Part of a small language model's weights.
Size: width 512, MLP 2048 tanh GELU, vocabulary 32000, 61.1M parameters.
Architecture: LayerNorm before each block, rotary positions, no biases in attention or MLP, untied embeddings, attention and MLP in parallel.
Each number is 50 + 10 x the weight over its row's rms, rounded and kept within 0 to 99. Layers, rows and columns count from 0. The size before them is the row's rms in percent of the matrix's.

# layer 2 MLP up, 2048x512, rms 0.159, rows 310-364, columns 192-255
101:31 36 56 54 71 44 41 59 27 58 62 41 64 48 57 54 52 46 65 44 67 57 54 45 80 45 54 61 48 37 30 60 63 53 53 29 30 69 49 53 52 36 57 32 40 51 42 51 51 74 53 43 58 47 52 55 58 47 59 34 54 45 53 47
099:60 49 63 56 43 53 50 44 48 56 63 47 27 42 42 40 29 43 52 66 49 32 49 38 60 53 63 58 50 65 50 34 55 53 45 48 42 61 41 57 61 50 46 51 46 55 44 46 61 28 63 46 54 34 58 53 46 59 47 48 57 76 78 55
101:41 38 33 39 48 80 51 41 48 49 52 56 61 56 53 61 38 46 38 51 43 44 57 41 43 42 52 36 38 45 40 56 47 35 60 45 51 55 60 55 48 64 53 55 58 48 38 60 56 48 51 46 54 40 46 30 55 44 18 59 55 63 27 63
116:56 47 57 59 39 62 45 48 47 52 31 59 62 76 57 48 64 49 47 56 42 24 45 64 38 54 55 47 57 37 54 52 63 43 51 46 51 64 50 54 56 58 52 54 54 42 62 47 54 72 48 44 40 45 30 48 50 37 50 62 52 48 43 46
109:64 39 58 42 54 51 27 50 59 41 41 50 66 62 58 58 38 70 46 59 60 47 54 55 52 58 49 42 45 32 61 66 29 63 50 43 41 49 68 43 61 52 62 38 46 26 45 55 49 41 33 47 59 65 44 45 57 48 51 41 40 47 54 41
100:69 48 44 27 61 54 53 60 62 56 67 76 28 64 50 63 41 45 37 60 32 59 46 49 75 55 46 55 55 33 48 47 49 48 63 59 48 61 56 48 65 46 67 62 62 46 40 52 45 51 51 62 62 43 42 47 59 53 56 44 34 49 45 77
096:50 45 70 34 42 50 42 57 46 44 49 50 57 44 57 69 56 29 38 42 43 54 44 62 62 44 54 47 62 69 51 67 45 58 45 56 34 49 48 52 58 65 58 67 48 60 47 60 49 54 58 44 60 27 45 45 40 42 56 53 49 42 47 34
098:49 44 49 36 41 41 54 64 37 46 53 45 28 62 44 32 46 47 40 65 44 58 36 51 55 47 59 42 42 57 47 45 50 32 38 61 45 63 47 52 29 46 48 45 44 41 51 47 60 55 38 47 62 49 40 36 37 55 42 46 45 62 28 50
091:44 42 59 54 48 60 54 64 46 75 39 63 48 65 33 42 44 46 60 39 64 60 54 49 60 41 41 38 35 43 50 55 69 58 60 58 44 56 52 38 63 49 67 61 43 51 34 54 61 53 44 61 64 59 50 58 53 35 46 44 39 48 45 44
099:46 51 44 48 66 42 57 59 35 41 55 55 63 39 54 42 51 57 50 47 60 63 32 57 61 32 45 59 70 46 45 42 56 48 59 38 35 52 50 55 44 57 42 35 41 48 44 57 50 54 56 59 45 60 45 63 43 50 41 47 49 45 59 44
100:61 54 47 50 42 38 49 40 49 58 58 55 49 63 53 38 65 33 57 69 56 48 60 45 74 50 63 62 53 42 56 39 59 44 67 34 53 45 60 46 52 40 59 61 75 55 28 35 52 35 45 70 65 46 38 55 39 48 49 35 56 46 67 51
099:62 61 66 31 50 55 30 25 70 57 41 60 27 40 61 43 56 50 51 45 42 46 37 55 60 57 59 44 45 50 52 46 64 35 64 56 44 54 42 55 42 57 78 45 58 60 59 28 38 42 42 36 48 58 55 37 49 46 45 46 51 25 47 27
093:49 51 26 39 39 49 52 58 54 65 34 50 36 51 48 44 44 37 45 40 55 38 35 29 56 39 40 52 54 41 61 64 49 47 50 58 42 35 53 47 44 65 43 53 41 43 62 44 65 37 49 57 44 65 59 60 48 45 49 48 52 56 40 36
097:56 55 46 52 64 46 58 53 66 45 60 35 29 47 51 56 47 49 37 57 33 68 47 61 43 36 58 48 46 43 38 70 38 54 37 49 41 52 64 48 29 40 33 38 55 41 58 44 51 51 48 25 51 56 50 36 54 58 59 36 52 41 61 46
097:42 44 47 43 30 44 61 50 66 25 43 48 30 46 46 40 57 35 54 55 49 66 46 54 60 47 31 59 61 33 57 51 49 39 58 29 40 40 39 49 43 61 53 39 70 47 51 61 39 41 52 45 54 59 49 57 57 57 61 41 42 41 40 42
095:42 58 35 53 34 65 49 48 44 47 66 57 44 44 49 57 54 44 49 45 59 39 58 56 46 46 48 47 60 47 55 47 32 45 62 57 55 56 60 43 53 34 44 32 61 41 38 58 60 53 57 70 43 71 55 52 60 60 56 40 39 53 57 55
094:44 49 65 38 72 66 57 41 31 58 41 47 50 59 28 49 54 32 56 50 40 56 55 63 39 40 61 55 56 55 48 46 50 48 56 56 44 35 46 50 60 32 44 51 54 52 38 44 67 41 52 30 51 40 64 46 65 67 59 68 68 56 45 62
100:43 48 48 52 40 53 51 48 41 61 45 59 36 55 58 49 67 50 61 50 34 60 37 57 47 48 52 40 58 80 62 57 51 43 60 42 53 46 56 52 59 45 64 44 43 47 28 68 63 45 55 44 54 50 63 50 53 39 53 43 55 50 45 56
096:70 55 53 41 50 47 51 43 26 54 51 57 36 32 53 48 77 41 67 38 54 35 64 56 57 42 51 46 54 51 53 56 59 44 51 44 22 55 69 63 63 42 47 56 55 47 38 48 60 48 54 49 56 43 64 39 55 48 51 52 50 40 50 68
093:55 46 67 49 43 43 63 41 65 47 48 61 38 53 50 48 49 53 43 47 76 40 46 43 54 71 34 27 50 57 65 59 68 49 39 41 37 55 48 47 49 53 58 54 50 45 33 68 37 66 63 48 52 50 35 57 53 67 43 48 53 52 23 61
102:53 34 57 43 48 71 52 41 40 52 36 38 53 63 65 40 54 40 58 55 58 53 48 68 36 45 53 42 38 56 46 44 51 52 52 47 49 63 45 41 43 55 55 65 40 54 42 64 49 45 34 50 52 53 47 33 24 42 56 54 70 49 55 69
097:44 59 50 54 54 44 41 58 67 62 41 38 49 59 35 40 51 44 35 48 40 66 55 51 49 53 55 58 49 60 47 47 76 60 43 37 43 57 42 49 34 54 54 37 55 52 50 46 63 44 36 57 43 28 43 54 44 61 35 44 70 52 42 63
095:47 48 42 41 68 48 41 33 49 55 51 39 47 33 48 50 35 45 49 53 52 65 61 43 47 57 27 47 53 55 46 39 47 66 47 35 50 35 45 57 51 69 61 60 51 32 57 54 51 62 59 35 54 38 40 52 43 65 52 40 45 49 51 45
098:61 48 48 59 64 26 48 46 43 58 50 77 42 47 43 53 51 45 57 52 53 30 51 44 56 42 39 26 60 60 56 44 62 46 36 50 39 52 50 70 37 42 37 58 39 56 53 39 48 48 63 32 47 51 49 55 57 52 58 48 61 30 70 47
102:49 43 52 57 50 50 62 37 48 41 56 27 50 52 42 36 64 40 60 58 58 59 52 61 58 62 51 56 41 47 50 42 64 45 44 52 40 68 43 36 55 61 59 42 40 59 38 44 46 51 60 56 56 52 55 22 45 52 51 53 58 46 27 40
092:56 42 54 47 63 61 47 46 59 35 64 58 36 47 57 56 41 51 52 59 60 69 60 59 50 31 40 44 34 48 54 63 47 44 37 50 57 43 59 50 55 67 38 45 41 64 44 40 57 42 55 62 50 52 64 56 56 57 48 35 58 54 56 68
096:58 38 48 50 36 56 51 49 58 28 52 51 51 52 55 44 47 35 50 54 48 48 48 52 44 45 49 46 51 46 55 39 39 42 40 40 56 50 73 30 45 87 54 63 63 51 42 53 58 30 36 58 44 41 59 49 40 57 42 60 49 41 58 31
097:64 51 58 48 64 33 39 60 45 64 31 52 48 31 52 35 31 39 55 66 46 42 40 50 40 64 60 31 45 72 41 45 49 61 48 58 61 55 48 50 50 41 51 34 36 54 50 50 33 53 59 35 57 36 58 64 51 55 42 49 55 58 54 45
098:38 39 44 48 41 59 54 54 39 54 46 45 51 38 48 47 49 35 36 51 49 46 50 41 50 45 29 56 44 50 66 57 46 60 52 48 41 36 43 59 54 48 49 42 32 48 27 35 40 64 66 52 50 49 42 56 59 67 41 36 58 67 60 55
098:35 51 37 54 47 53 51 57 40 39 53 44 60 26 46 46 48 54 68 32 60 44 42 35 51 36 66 26 67 29 57 45 55 64 43 58 47 21 59 58 63 49 49 35 57 53 52 56 60 36 44 50 59 55 57 50 81 52 44 55 55 69 60 59
103:43 16 39 44 35 36 48 72 46 52 41 41 44 55 36 32 50 44 44 58 46 38 46 37 44 57 65 69 46 53 57 58 54 53 53 47 63 60 50 36 25 51 55 55 51 47 44 59 54 59 38 50 50 41 37 54 47 51 37 39 55 53 64 52
099:59 54 48 43 65 47 56 50 45 70 50 56 42 65 36 31 59 45 39 55 44 49 49 46 56 50 66 57 43 61 46 37 66 50 67 52 62 60 41 39 48 51 49 47 46 63 43 45 67 57 49 33 53 54 33 34 30 66 42 60 56 44 53 51
096:51 43 48 53 46 46 40 58 61 55 47 47 53 62 57 38 68 59 59 44 41 38 45 54 31 44 65 53 38 52 57 40 49 43 66 67 48 37 66 60 56 50 52 52 48 47 38 46 44 53 67 40 47 53 45 53 59 42 44 52 49 57 33 57
108:55 30 41 58 44 52 52 37 53 55 51 38 39 47 42 34 58 38 42 56 65 38 52 47 35 61 56 35 46 46 66 57 48 54 46 35 38 54 51 46 51 57 49 67 62 47 65 56 55 47 61 47 73 53 54 48 35 52 46 56 57 25 49 50
099:68 64 48 39 66 44 49 76 59 43 47 58 36 45 46 44 43 49 51 29 58 36 55 74 44 49 51 47 47 69 47 59 53 33 34 58 44 50 48 56 58 45 51 46 64 55 57 40 53 49 42 37 55 46 63 50 69 38 44 43 45 38 71 60
119:56 55 42 52 36 51 52 68 54 47 64 48 54 46 35 49 48 42 45 18 53 47 46 55 47 47 58 59 54 73 42 36 49 54 52 49 60 56 40 63 32 58 65 57 43 49 40 48 26 70 48 51 30 42 46 68 50 54 50 39 64 65 30 48
099:75 41 62 54 49 43 54 42 60 51 49 62 51 56 49 50 60 50 48 63 52 64 59 36 37 42 51 44 47 54 51 33 53 50 54 64 49 39 59 44 41 52 50 60 51 43 47 46 49 39 28 41 46 45 42 50 40 39 41 56 38 42 60 64
099:52 59 45 54 36 52 45 65 38 60 67 53 43 30 47 38 45 54 61 54 59 34 65 52 45 55 58 52 48 36 33 58 59 46 45 43 68 49 66 45 43 50 63 53 61 46 53 56 53 39 65 61 38 60 42 70 52 59 39 43 60 55 45 31
095:65 43 38 40 59 46 43 66 62 40 36 52 52 43 50 55 34 46 43 47 46 44 59 51 55 45 34 44 63 44 44 64 58 40 46 61 45 53 51 45 48 46 39 67 63 27 34 65 56 46 34 57 43 44 32 30 70 50 50 43 60 40 55 41
106:68 53 54 52 46 25 63 47 39 43 33 53 58 49 47 54 43 39 48 43 65 48 35 51 55 80 44 62 61 74 59 27 49 51 53 61 54 49 65 65 64 53 42 54 47 58 57 42 62 29 58 55 47 46 46 41 46 47 52 55 61 41 41 47
100:56 60 33 41 31 49 40 53 39 54 44 64 47 67 61 43 46 48 46 55 42 46 43 59 40 63 37 57 28 70 59 19 53 57 60 62 59 60 53 39 33 45 53 55 54 34 40 54 49 49 40 44 37 54 34 41 63 54 43 54 38 49 61 49
102:51 40 52 69 61 37 45 56 26 45 53 58 40 41 50 44 49 54 50 50 47 66 55 51 51 45 36 53 47 54 56 39 57 47 40 76 60 60 56 41 46 50 30 75 68 66 47 38 41 37 43 46 48 49 47 54 52 83 51 59 60 43 40 56
095:39 53 61 57 55 58 55 52 56 51 58 64 46 42 35 60 54 33 40 41 50 38 46 55 72 27 38 48 71 53 55 53 31 50 54 54 49 43 31 57 35 67 51 42 40 47 47 44 35 44 53 59 51 44 53 41 46 53 54 45 47 49 42 55
130:52 36 36 45 67 53 54 33 49 63 37 71 57 38 45 36 44 53 47 51 50 63 49 58 78 52 42 49 47 50 46 68 41 44 55 55 43 39 69 55 42 67 35 55 31 62 36 39 55 41 51 46 57 51 57 52 49 39 39 24 53 49 41 48
104:56 37 55 45 43 37 51 42 65 42 53 67 52 37 52 60 47 52 47 46 39 54 47 58 48 43 57 59 41 41 46 40 66 55 59 49 37 63 61 52 53 42 57 67 52 62 37 44 53 52 43 57 84 44 43 47 68 44 43 29 20 52 58 41
099:72 44 40 33 53 38 63 58 55 49 42 58 57 51 55 44 43 56 75 50 68 32 55 37 58 33 40 51 55 54 46 43 49 48 44 54 30 55 42 54 58 54 58 60 43 56 44 46 44 67 67 68 33 51 58 54 51 44 52 46 65 47 54 36
108:59 59 54 56 59 39 54 53 47 28 62 48 56 63 43 54 54 65 57 43 59 57 50 47 67 63 54 58 59 58 49 51 42 31 47 54 51 54 54 51 38 55 32 39 39 46 39 47 50 66 58 41 50 50 39 46 58 51 59 62 52 42 55 48
102:69 52 48 32 39 48 41 47 51 29 53 63 74 44 68 50 43 55 49 42 43 52 53 54 53 53 55 33 60 39 68 52 56 49 62 45 50 59 56 55 47 62 48 35 53 44 64 42 52 42 54 40 53 52 43 56 57 59 38 58 33 62 42 56
100:56 58 41 55 54 36 46 60 37 52 42 60 63 65 39 45 53 43 62 51 34 42 54 61 47 60 47 34 51 60 41 46 53 57 39 60 48 55 56 57 37 49 56 52 42 35 50 50 43 32 52 57 45 48 54 40 46 79 51 58 44 52 58 45
096:49 48 51 42 44 50 50 63 68 71 37 17 47 46 49 44 50 54 49 52 52 55 48 47 52 55 42 41 34 58 36 52 57 57 35 54 43 55 64 52 56 48 40 66 22 55 49 54 34 42 66 56 61 32 46 39 47 48 60 53 53 53 54 37
094:71 44 57 47 76 51 57 60 40 48 59 54 36 57 43 39 58 57 55 69 56 44 48 53 58 65 57 62 58 46 37 58 54 26 47 31 56 67 40 68 45 43 47 45 26 66 56 52 48 34 58 42 54 69 47 46 52 63 35 41 67 67 60 30
098:57 48 50 75 54 45 74 55 47 54 54 51 45 32 46 40 51 67 58 43 44 59 40 56 64 38 61 44 58 69 46 51 49 48 33 67 59 33 53 58 52 53 44 56 44 61 46 50 27 46 50 39 53 55 49 43 49 42 45 52 76 33 58 43
097:48 46 45 53 57 53 48 49 56 45 42 50 58 34 42 46 43 48 61 44 46 60 44 57 55 35 68 53 64 53 43 34 50 57 47 46 56 51 46 52 53 51 55 63 45 35 48 68 42 35 57 63 54 58 41 39 46 46 39 44 50 25 61 56
094:41 57 54 56 52 53 72 35 60 49 57 42 51 38 43 58 49 51 50 54 65 53 50 46 47 37 40 52 34 40 42 65 65 35 43 44 56 51 41 44 42 49 42 39 43 46 35 60 54 54 54 66 51 68 54 48 54 47 57 59 62 34 53 52
102:49 36 57 48 42 37 44 37 42 42 55 47 43 32 50 43 32 51 59 53 46 50 42 57 43 27 55 46 64 57 63 49 45 65 42 65 50 48 49 45 43 55 45 53 32 48 32 52 53 36 34 45 33 46 39 46 59 56 40 41 34 63 48 45
# layer 2 MLP down (transposed), 2048x512, rms 0.0842, rows 310-363, columns 192-255
099:54 66 56 57 34 63 60 41 66 42 41 62 42 54 40 42 43 60 39 54 43 42 56 54 28 43 41 39 57 58 64 36 43 50 40 63 62 41 59 48 40 59 37 69 58 56 68 43 49 20 41 55 56 55 44 45 38 43 45 64 57 50 52 51
094:51 47 48 50 49 40 59 54 48 62 28 52 67 58 62 66 64 61 39 32 55 49 41 65 40 40 50 47 35 42 55 65 37 53 42 49 58 41 72 38 43 43 50 50 54 52 45 46 31 62 39 56 50 55 55 53 48 59 56 36 51 36 32 43
104:57 40 53 73 57 61 56 35 36 45 53 44 61 60 52 43 33 38 36 64 47 45 41 42 51 51 50 52 61 46 41 58 55 48 46 34 48 55 64 55 50 64 40 50 46 45 51 63 56 42 62 38 42 45 31 65 50 43 29 37 61 56 48 54
123:64 41 53 46 49 49 46 51 49 58 51 45 61 67 52 30 41 45 75 38 38 40 38 58 47 49 39 60 27 54 36 52 56 37 33 27 41 54 51 53 61 57 54 59 65 37 44 42 32 63 53 52 43 46 44 46 86 44 33 62 68 60 58 44
110:58 37 52 44 49 54 44 61 60 52 51 53 35 50 46 49 38 55 53 49 65 54 33 57 47 62 56 40 69 58 48 59 43 44 48 50 49 70 49 37 48 25 34 48 43 57 53 55 40 51 52 51 48 43 40 35 36 64 41 49 41 58 41 46
094:27 57 57 69 51 42 47 57 56 52 36 37 72 42 41 43 52 53 47 36 65 50 58 57 37 47 55 49 54 63 55 62 49 59 35 46 48 54 51 46 41 53 41 66 39 58 43 65 60 49 45 41 32 55 67 48 45 48 45 54 62 60 62 34
100:53 56 32 50 56 48 61 62 69 48 49 46 28 46 39 44 67 69 65 42 41 52 40 48 66 50 49 40 57 36 54 60 64 38 58 52 49 48 53 35 52 55 40 65 39 43 52 50 36 46 53 65 58 59 55 50 58 35 55 64 53 51 58 64
099:56 52 42 56 57 48 48 58 54 52 53 56 54 44 54 39 61 61 49 39 45 47 38 40 64 53 54 62 57 60 32 40 64 46 76 72 51 40 52 39 35 56 53 65 39 43 50 52 54 49 60 53 58 42 59 52 28 41 58 64 58 48 39 34
107:57 66 48 50 63 31 53 48 53 24 56 49 53 35 63 55 47 58 51 66 40 25 53 54 48 56 55 64 60 57 46 35 38 38 49 53 76 41 47 60 39 40 51 39 50 42 55 36 53 61 63 44 42 48 45 45 48 59 61 58 54 49 77 41
099:48 32 58 54 49 53 49 47 53 71 46 50 47 50 38 51 54 46 54 39 40 68 57 47 60 44 39 47 39 55 47 29 57 34 76 54 37 67 49 61 69 65 49 55 45 55 37 33 52 45 59 41 51 48 55 49 61 60 44 43 46 52 50 43
090:39 54 46 56 52 62 56 59 59 56 39 51 46 49 42 57 42 66 52 26 32 54 46 47 26 56 54 40 44 42 56 62 40 53 41 68 44 55 45 56 56 58 35 39 26 43 76 53 54 65 52 36 42 54 68 47 59 54 61 65 45 58 26 47
097:41 42 39 59 46 51 72 62 29 47 60 45 67 61 44 44 57 45 37 64 50 48 62 53 50 43 60 52 58 63 44 61 44 66 41 50 50 44 60 58 38 43 28 59 44 45 51 59 63 64 49 80 40 51 47 64 55 47 52 50 44 81 50 61
099:66 54 54 53 49 46 49 49 48 42 67 56 55 49 60 48 51 42 57 55 39 76 47 76 36 60 40 51 57 69 24 44 57 58 49 41 54 54 41 60 51 48 64 58 57 46 42 37 51 47 46 33 61 42 36 38 65 48 57 54 44 42 53 58
101:53 40 47 45 47 55 48 43 52 58 60 56 48 48 76 38 50 38 53 44 52 49 45 55 64 63 50 63 41 49 41 35 65 62 67 44 39 26 40 44 54 51 59 60 64 39 49 47 58 47 69 45 45 64 57 47 33 62 46 65 45 54 44 41
103:53 29 45 39 54 48 53 55 69 35 49 34 40 55 49 60 67 27 34 53 34 54 78 33 56 56 38 49 39 61 39 32 54 62 67 62 51 40 59 57 53 65 58 46 58 53 33 51 63 38 53 41 62 58 50 57 50 55 56 51 49 47 45 62
093:60 34 62 45 60 47 53 46 63 55 41 46 55 52 53 37 54 51 52 57 46 61 45 36 42 42 52 61 59 37 51 44 67 46 36 49 37 48 46 60 40 66 49 69 38 61 51 41 52 57 45 27 55 34 56 39 55 31 29 61 63 43 42 53
095:54 62 56 43 52 55 61 56 50 60 30 53 49 34 47 58 52 62 56 59 40 53 61 31 56 50 37 59 57 34 49 41 47 58 57 40 55 57 38 56 53 61 65 32 53 61 53 53 55 44 53 37 49 54 53 53 63 53 51 50 42 53 48 44
099:45 42 57 46 67 40 55 59 54 44 59 43 54 42 47 36 37 65 45 38 40 28 57 40 70 61 59 48 45 21 47 45 63 61 46 56 61 49 52 60 54 34 37 40 65 59 59 36 45 53 53 67 48 68 51 46 43 53 45 59 65 47 42 41
096:39 51 51 48 54 50 57 55 77 49 58 64 56 60 58 57 42 60 43 63 48 68 49 37 36 64 55 54 52 49 49 37 35 48 46 71 67 52 40 33 41 51 53 44 37 36 52 43 41 51 47 50 49 65 62 51 33 45 53 52 57 51 34 33
089:40 52 38 45 55 54 39 47 35 61 62 34 58 59 54 44 51 29 42 56 23 41 54 54 47 46 47 66 57 49 39 47 41 50 58 43 51 60 60 52 62 54 34 49 58 47 60 39 53 41 46 65 47 51 56 36 41 28 59 43 53 55 66 33
103:55 45 41 36 55 31 57 49 50 57 57 54 58 50 49 50 56 77 63 48 52 46 59 36 40 37 53 59 41 61 58 56 42 63 55 46 62 57 62 55 63 38 55 68 55 62 69 49 48 52 58 45 44 43 40 56 50 60 31 48 25 37 39 47
101:46 34 51 51 61 64 57 57 53 47 33 50 60 51 36 44 64 49 55 53 40 48 45 54 28 53 54 54 64 44 39 54 46 50 59 59 51 50 47 41 44 33 67 46 38 47 49 64 52 58 48 67 47 56 61 42 35 46 60 50 63 38 35 42
092:35 43 48 57 37 57 45 66 42 61 66 35 42 72 34 44 63 55 46 60 47 27 30 52 49 50 69 55 41 43 57 58 57 37 56 58 51 55 47 51 56 43 42 35 53 70 44 45 59 37 35 51 50 58 53 57 61 54 53 64 61 45 46 58
104:40 46 55 41 42 70 51 51 55 41 52 25 52 40 53 49 45 44 40 36 48 66 31 60 47 46 51 70 39 48 39 54 35 56 64 61 62 38 57 36 55 48 68 40 47 46 45 68 44 47 38 62 52 49 44 39 49 45 39 37 51 63 30 50
110:50 36 41 49 47 53 63 49 65 35 59 53 37 44 52 56 51 54 48 50 51 60 56 25 56 46 50 67 60 66 33 38 48 54 30 37 59 56 27 58 46 44 48 39 52 40 41 53 59 43 67 36 40 35 61 42 51 37 51 36 52 36 62 53
093:41 41 51 45 49 39 51 62 40 63 38 43 60 57 51 42 60 46 47 44 52 39 50 54 52 63 60 50 50 50 46 28 60 41 61 59 61 60 40 43 47 29 58 60 53 42 56 58 38 74 56 51 55 50 36 56 34 38 48 56 50 43 38 39
110:54 53 36 49 24 50 53 45 53 43 54 68 36 59 42 38 53 35 58 41 45 43 60 48 43 43 47 45 68 53 57 39 54 45 28 38 33 48 47 41 54 61 43 48 51 57 48 50 68 54 56 42 47 56 56 59 58 59 43 58 51 50 35 41
097:46 53 37 53 33 35 55 64 57 43 51 57 47 41 51 58 70 62 35 38 50 54 48 58 59 38 31 52 64 51 60 58 62 48 46 43 44 57 59 73 51 47 47 60 67 43 51 39 62 61 46 67 42 51 47 54 50 44 63 39 39 55 38 59
092:65 59 45 47 60 51 63 49 57 68 45 51 53 63 51 44 45 66 65 58 49 60 38 56 60 58 47 51 50 47 40 64 45 49 37 59 51 44 67 42 59 52 49 59 59 48 61 66 67 38 46 31 46 54 49 51 49 41 60 53 47 34 40 43
091:57 47 63 49 59 44 44 49 62 58 46 53 51 58 49 52 50 48 43 76 32 57 58 66 43 64 29 64 45 66 33 56 50 37 59 47 47 79 37 30 43 57 46 58 51 33 46 43 39 55 54 55 39 35 50 51 36 60 70 64 53 40 48 44
097:63 39 47 64 54 52 51 42 54 33 39 44 56 67 51 39 37 50 48 43 48 47 42 55 51 63 42 52 53 32 61 41 51 70 46 60 46 37 37 61 43 53 58 42 47 38 58 40 38 35 48 67 51 52 49 61 48 60 44 69 52 59 53 57
097:52 47 53 41 39 53 37 64 49 48 66 54 59 47 45 57 41 58 56 52 48 57 50 61 43 50 52 41 67 52 49 59 47 50 35 62 48 62 54 66 54 48 55 68 52 43 54 59 37 43 50 55 56 59 40 65 57 44 35 45 48 63 58 52
097:58 59 51 53 47 60 47 53 48 55 32 67 52 52 51 63 33 58 33 44 58 73 54 50 56 59 35 49 60 46 37 50 44 44 61 34 51 50 44 59 46 38 43 68 46 54 55 56 50 62 37 63 51 62 42 52 35 59 53 53 57 38 53 56
112:34 62 44 45 52 43 56 42 60 50 41 56 80 40 50 62 39 55 50 56 43 60 63 72 43 54 32 48 50 45 46 55 56 52 30 49 58 44 32 57 39 37 52 30 62 55 66 44 45 54 63 37 35 56 62 48 38 58 71 42 53 36 65 55
097:40 47 47 60 37 37 60 36 51 54 56 51 65 47 54 60 60 55 40 65 45 61 55 36 56 38 56 53 49 31 52 39 55 61 64 53 63 51 49 43 62 56 50 51 33 50 39 43 35 48 47 67 63 47 22 47 49 72 69 45 56 56 30 39
117:60 55 48 58 40 46 57 56 43 54 60 67 50 58 59 49 64 57 42 35 48 41 46 43 41 53 51 62 63 37 52 32 42 30 51 69 42 61 47 58 24 61 49 38 48 63 45 40 28 53 54 53 44 38 45 47 41 57 46 51 51 50 44 33
095:30 71 46 44 58 47 49 59 50 35 37 50 57 46 52 47 33 59 48 52 41 46 39 66 61 49 43 42 56 51 34 53 49 43 51 44 58 73 53 61 49 45 50 38 33 55 54 43 46 56 60 57 57 56 54 59 61 50 54 46 62 46 45 46
097:45 39 47 27 65 51 61 39 43 36 45 64 55 48 53 42 53 62 53 56 48 58 51 57 33 49 56 51 61 60 42 35 43 53 57 55 35 45 52 49 39 43 46 40 44 52 59 44 48 44 63 48 47 52 49 49 58 40 63 64 40 57 46 42
096:39 53 53 57 40 48 37 35 39 52 51 64 41 45 60 47 65 59 70 30 52 50 31 39 56 58 68 50 49 62 56 31 45 56 49 41 60 48 49 46 47 51 66 29 28 59 59 39 44 58 50 45 58 48 63 67 38 54 51 46 62 55 63 58
098:40 44 48 47 58 76 41 47 57 57 59 52 34 44 57 50 58 55 55 58 38 45 58 51 48 27 56 29 49 22 43 74 60 51 46 54 51 36 34 38 37 45 57 31 55 40 37 57 34 64 40 43 44 57 45 56 49 55 53 48 57 49 53 53
109:36 46 53 53 55 57 60 59 53 51 63 49 46 39 35 64 37 62 52 44 55 40 62 38 50 53 38 53 59 37 43 69 55 40 45 29 53 58 52 56 47 27 54 33 40 42 41 56 61 48 62 36 54 30 55 61 31 53 44 47 42 51 54 48
100:55 53 33 47 54 50 45 56 45 53 63 35 42 54 69 49 50 47 33 38 58 42 51 54 42 66 71 53 53 61 57 50 46 33 45 45 38 48 59 57 53 42 58 62 38 56 41 55 38 60 63 51 60 55 61 66 45 30 48 35 58 63 62 34
096:60 51 53 42 55 46 40 53 61 46 40 30 42 70 55 43 42 66 51 45 40 57 48 53 48 70 51 54 46 54 50 53 60 50 39 55 39 63 58 51 55 27 44 38 56 55 54 61 59 60 55 48 64 65 58 60 34 46 45 58 55 42 63 58
115:56 52 22 55 49 54 51 70 48 53 39 51 48 36 65 38 60 54 38 51 54 42 30 49 50 53 61 36 54 63 44 53 41 61 49 51 68 48 54 55 49 45 47 49 49 57 41 43 56 42 49 34 55 62 58 50 53 44 38 55 61 56 40 58
106:30 69 54 42 57 43 61 45 51 49 52 42 58 55 52 36 42 46 62 47 69 44 58 50 48 57 46 22 46 52 40 45 37 47 36 38 56 46 41 50 45 53 53 27 48 58 63 64 50 39 62 61 58 46 61 53 44 58 49 41 66 54 52 51
098:26 66 64 50 53 58 45 36 37 52 59 48 29 44 54 46 67 30 27 43 46 55 45 65 54 77 60 41 40 52 51 54 58 49 57 48 68 47 53 35 52 34 44 45 60 49 66 66 52 32 35 43 63 48 47 49 69 59 47 48 42 48 58 58
110:28 50 41 52 41 41 33 50 55 56 46 61 55 61 48 57 69 45 51 40 48 44 48 42 23 50 49 41 46 40 59 54 30 45 46 55 43 57 36 34 52 59 49 72 34 50 50 48 40 51 46 63 42 42 52 59 59 42 49 49 46 51 57 48
105:33 58 59 84 48 49 54 51 34 61 59 27 37 59 43 41 47 46 60 57 59 53 42 62 47 62 42 61 38 54 46 38 62 39 49 45 48 38 50 48 37 46 47 60 46 52 50 62 53 56 47 33 55 37 66 54 56 43 69 43 66 40 45 56
095:54 37 59 52 49 53 55 50 65 34 51 47 39 31 64 50 44 48 49 42 58 60 56 37 47 46 55 70 64 43 58 46 45 49 60 43 52 48 52 40 60 50 50 44 59 64 49 51 57 61 51 48 54 51 54 57 52 19 59 31 46 44 44 60
098:55 43 19 61 49 45 40 37 61 37 50 71 40 33 52 58 56 59 40 46 44 48 62 47 51 42 58 42 57 37 57 50 52 44 52 60 54 45 42 56 46 43 67 37 74 59 54 43 57 73 44 47 52 54 47 54 68 66 43 38 39 44 38 75
092:43 51 56 53 27 48 55 48 48 70 52 59 74 51 58 54 35 38 61 35 47 43 62 37 40 44 44 32 39 49 59 49 46 71 51 55 39 43 41 36 47 53 66 58 61 41 33 46 42 60 52 49 57 41 48 50 45 50 41 71 45 38 61 61
093:59 43 59 38 49 59 41 49 61 68 51 39 43 58 53 50 51 39 52 54 56 43 55 37 39 65 51 58 38 33 55 46 57 58 63 44 45 59 39 31 51 57 57 54 56 51 51 45 62 51 49 55 43 57 58 57 35 49 48 53 37 51 35 67
098:59 47 55 69 55 45 49 59 43 49 62 48 40 58 65 46 39 44 34 40 50 37 38 49 36 69 33 37 48 39 40 58 52 66 51 59 49 56 45 43 53 67 51 52 38 46 56 39 71 58 43 41 41 56 47 64 55 33 55 58 48 60 44 51
087:56 54 49 50 57 44 41 56 49 46 40 50 46 61 49 48 53 43 38 51 54 56 68 49 51 58 61 49 68 59 63 38 19 52 46 55 46 50 52 55 59 33 56 55 64 60 68 52 53 43 75 55 40 47 33 64 43 54 47 54 50 69 55 59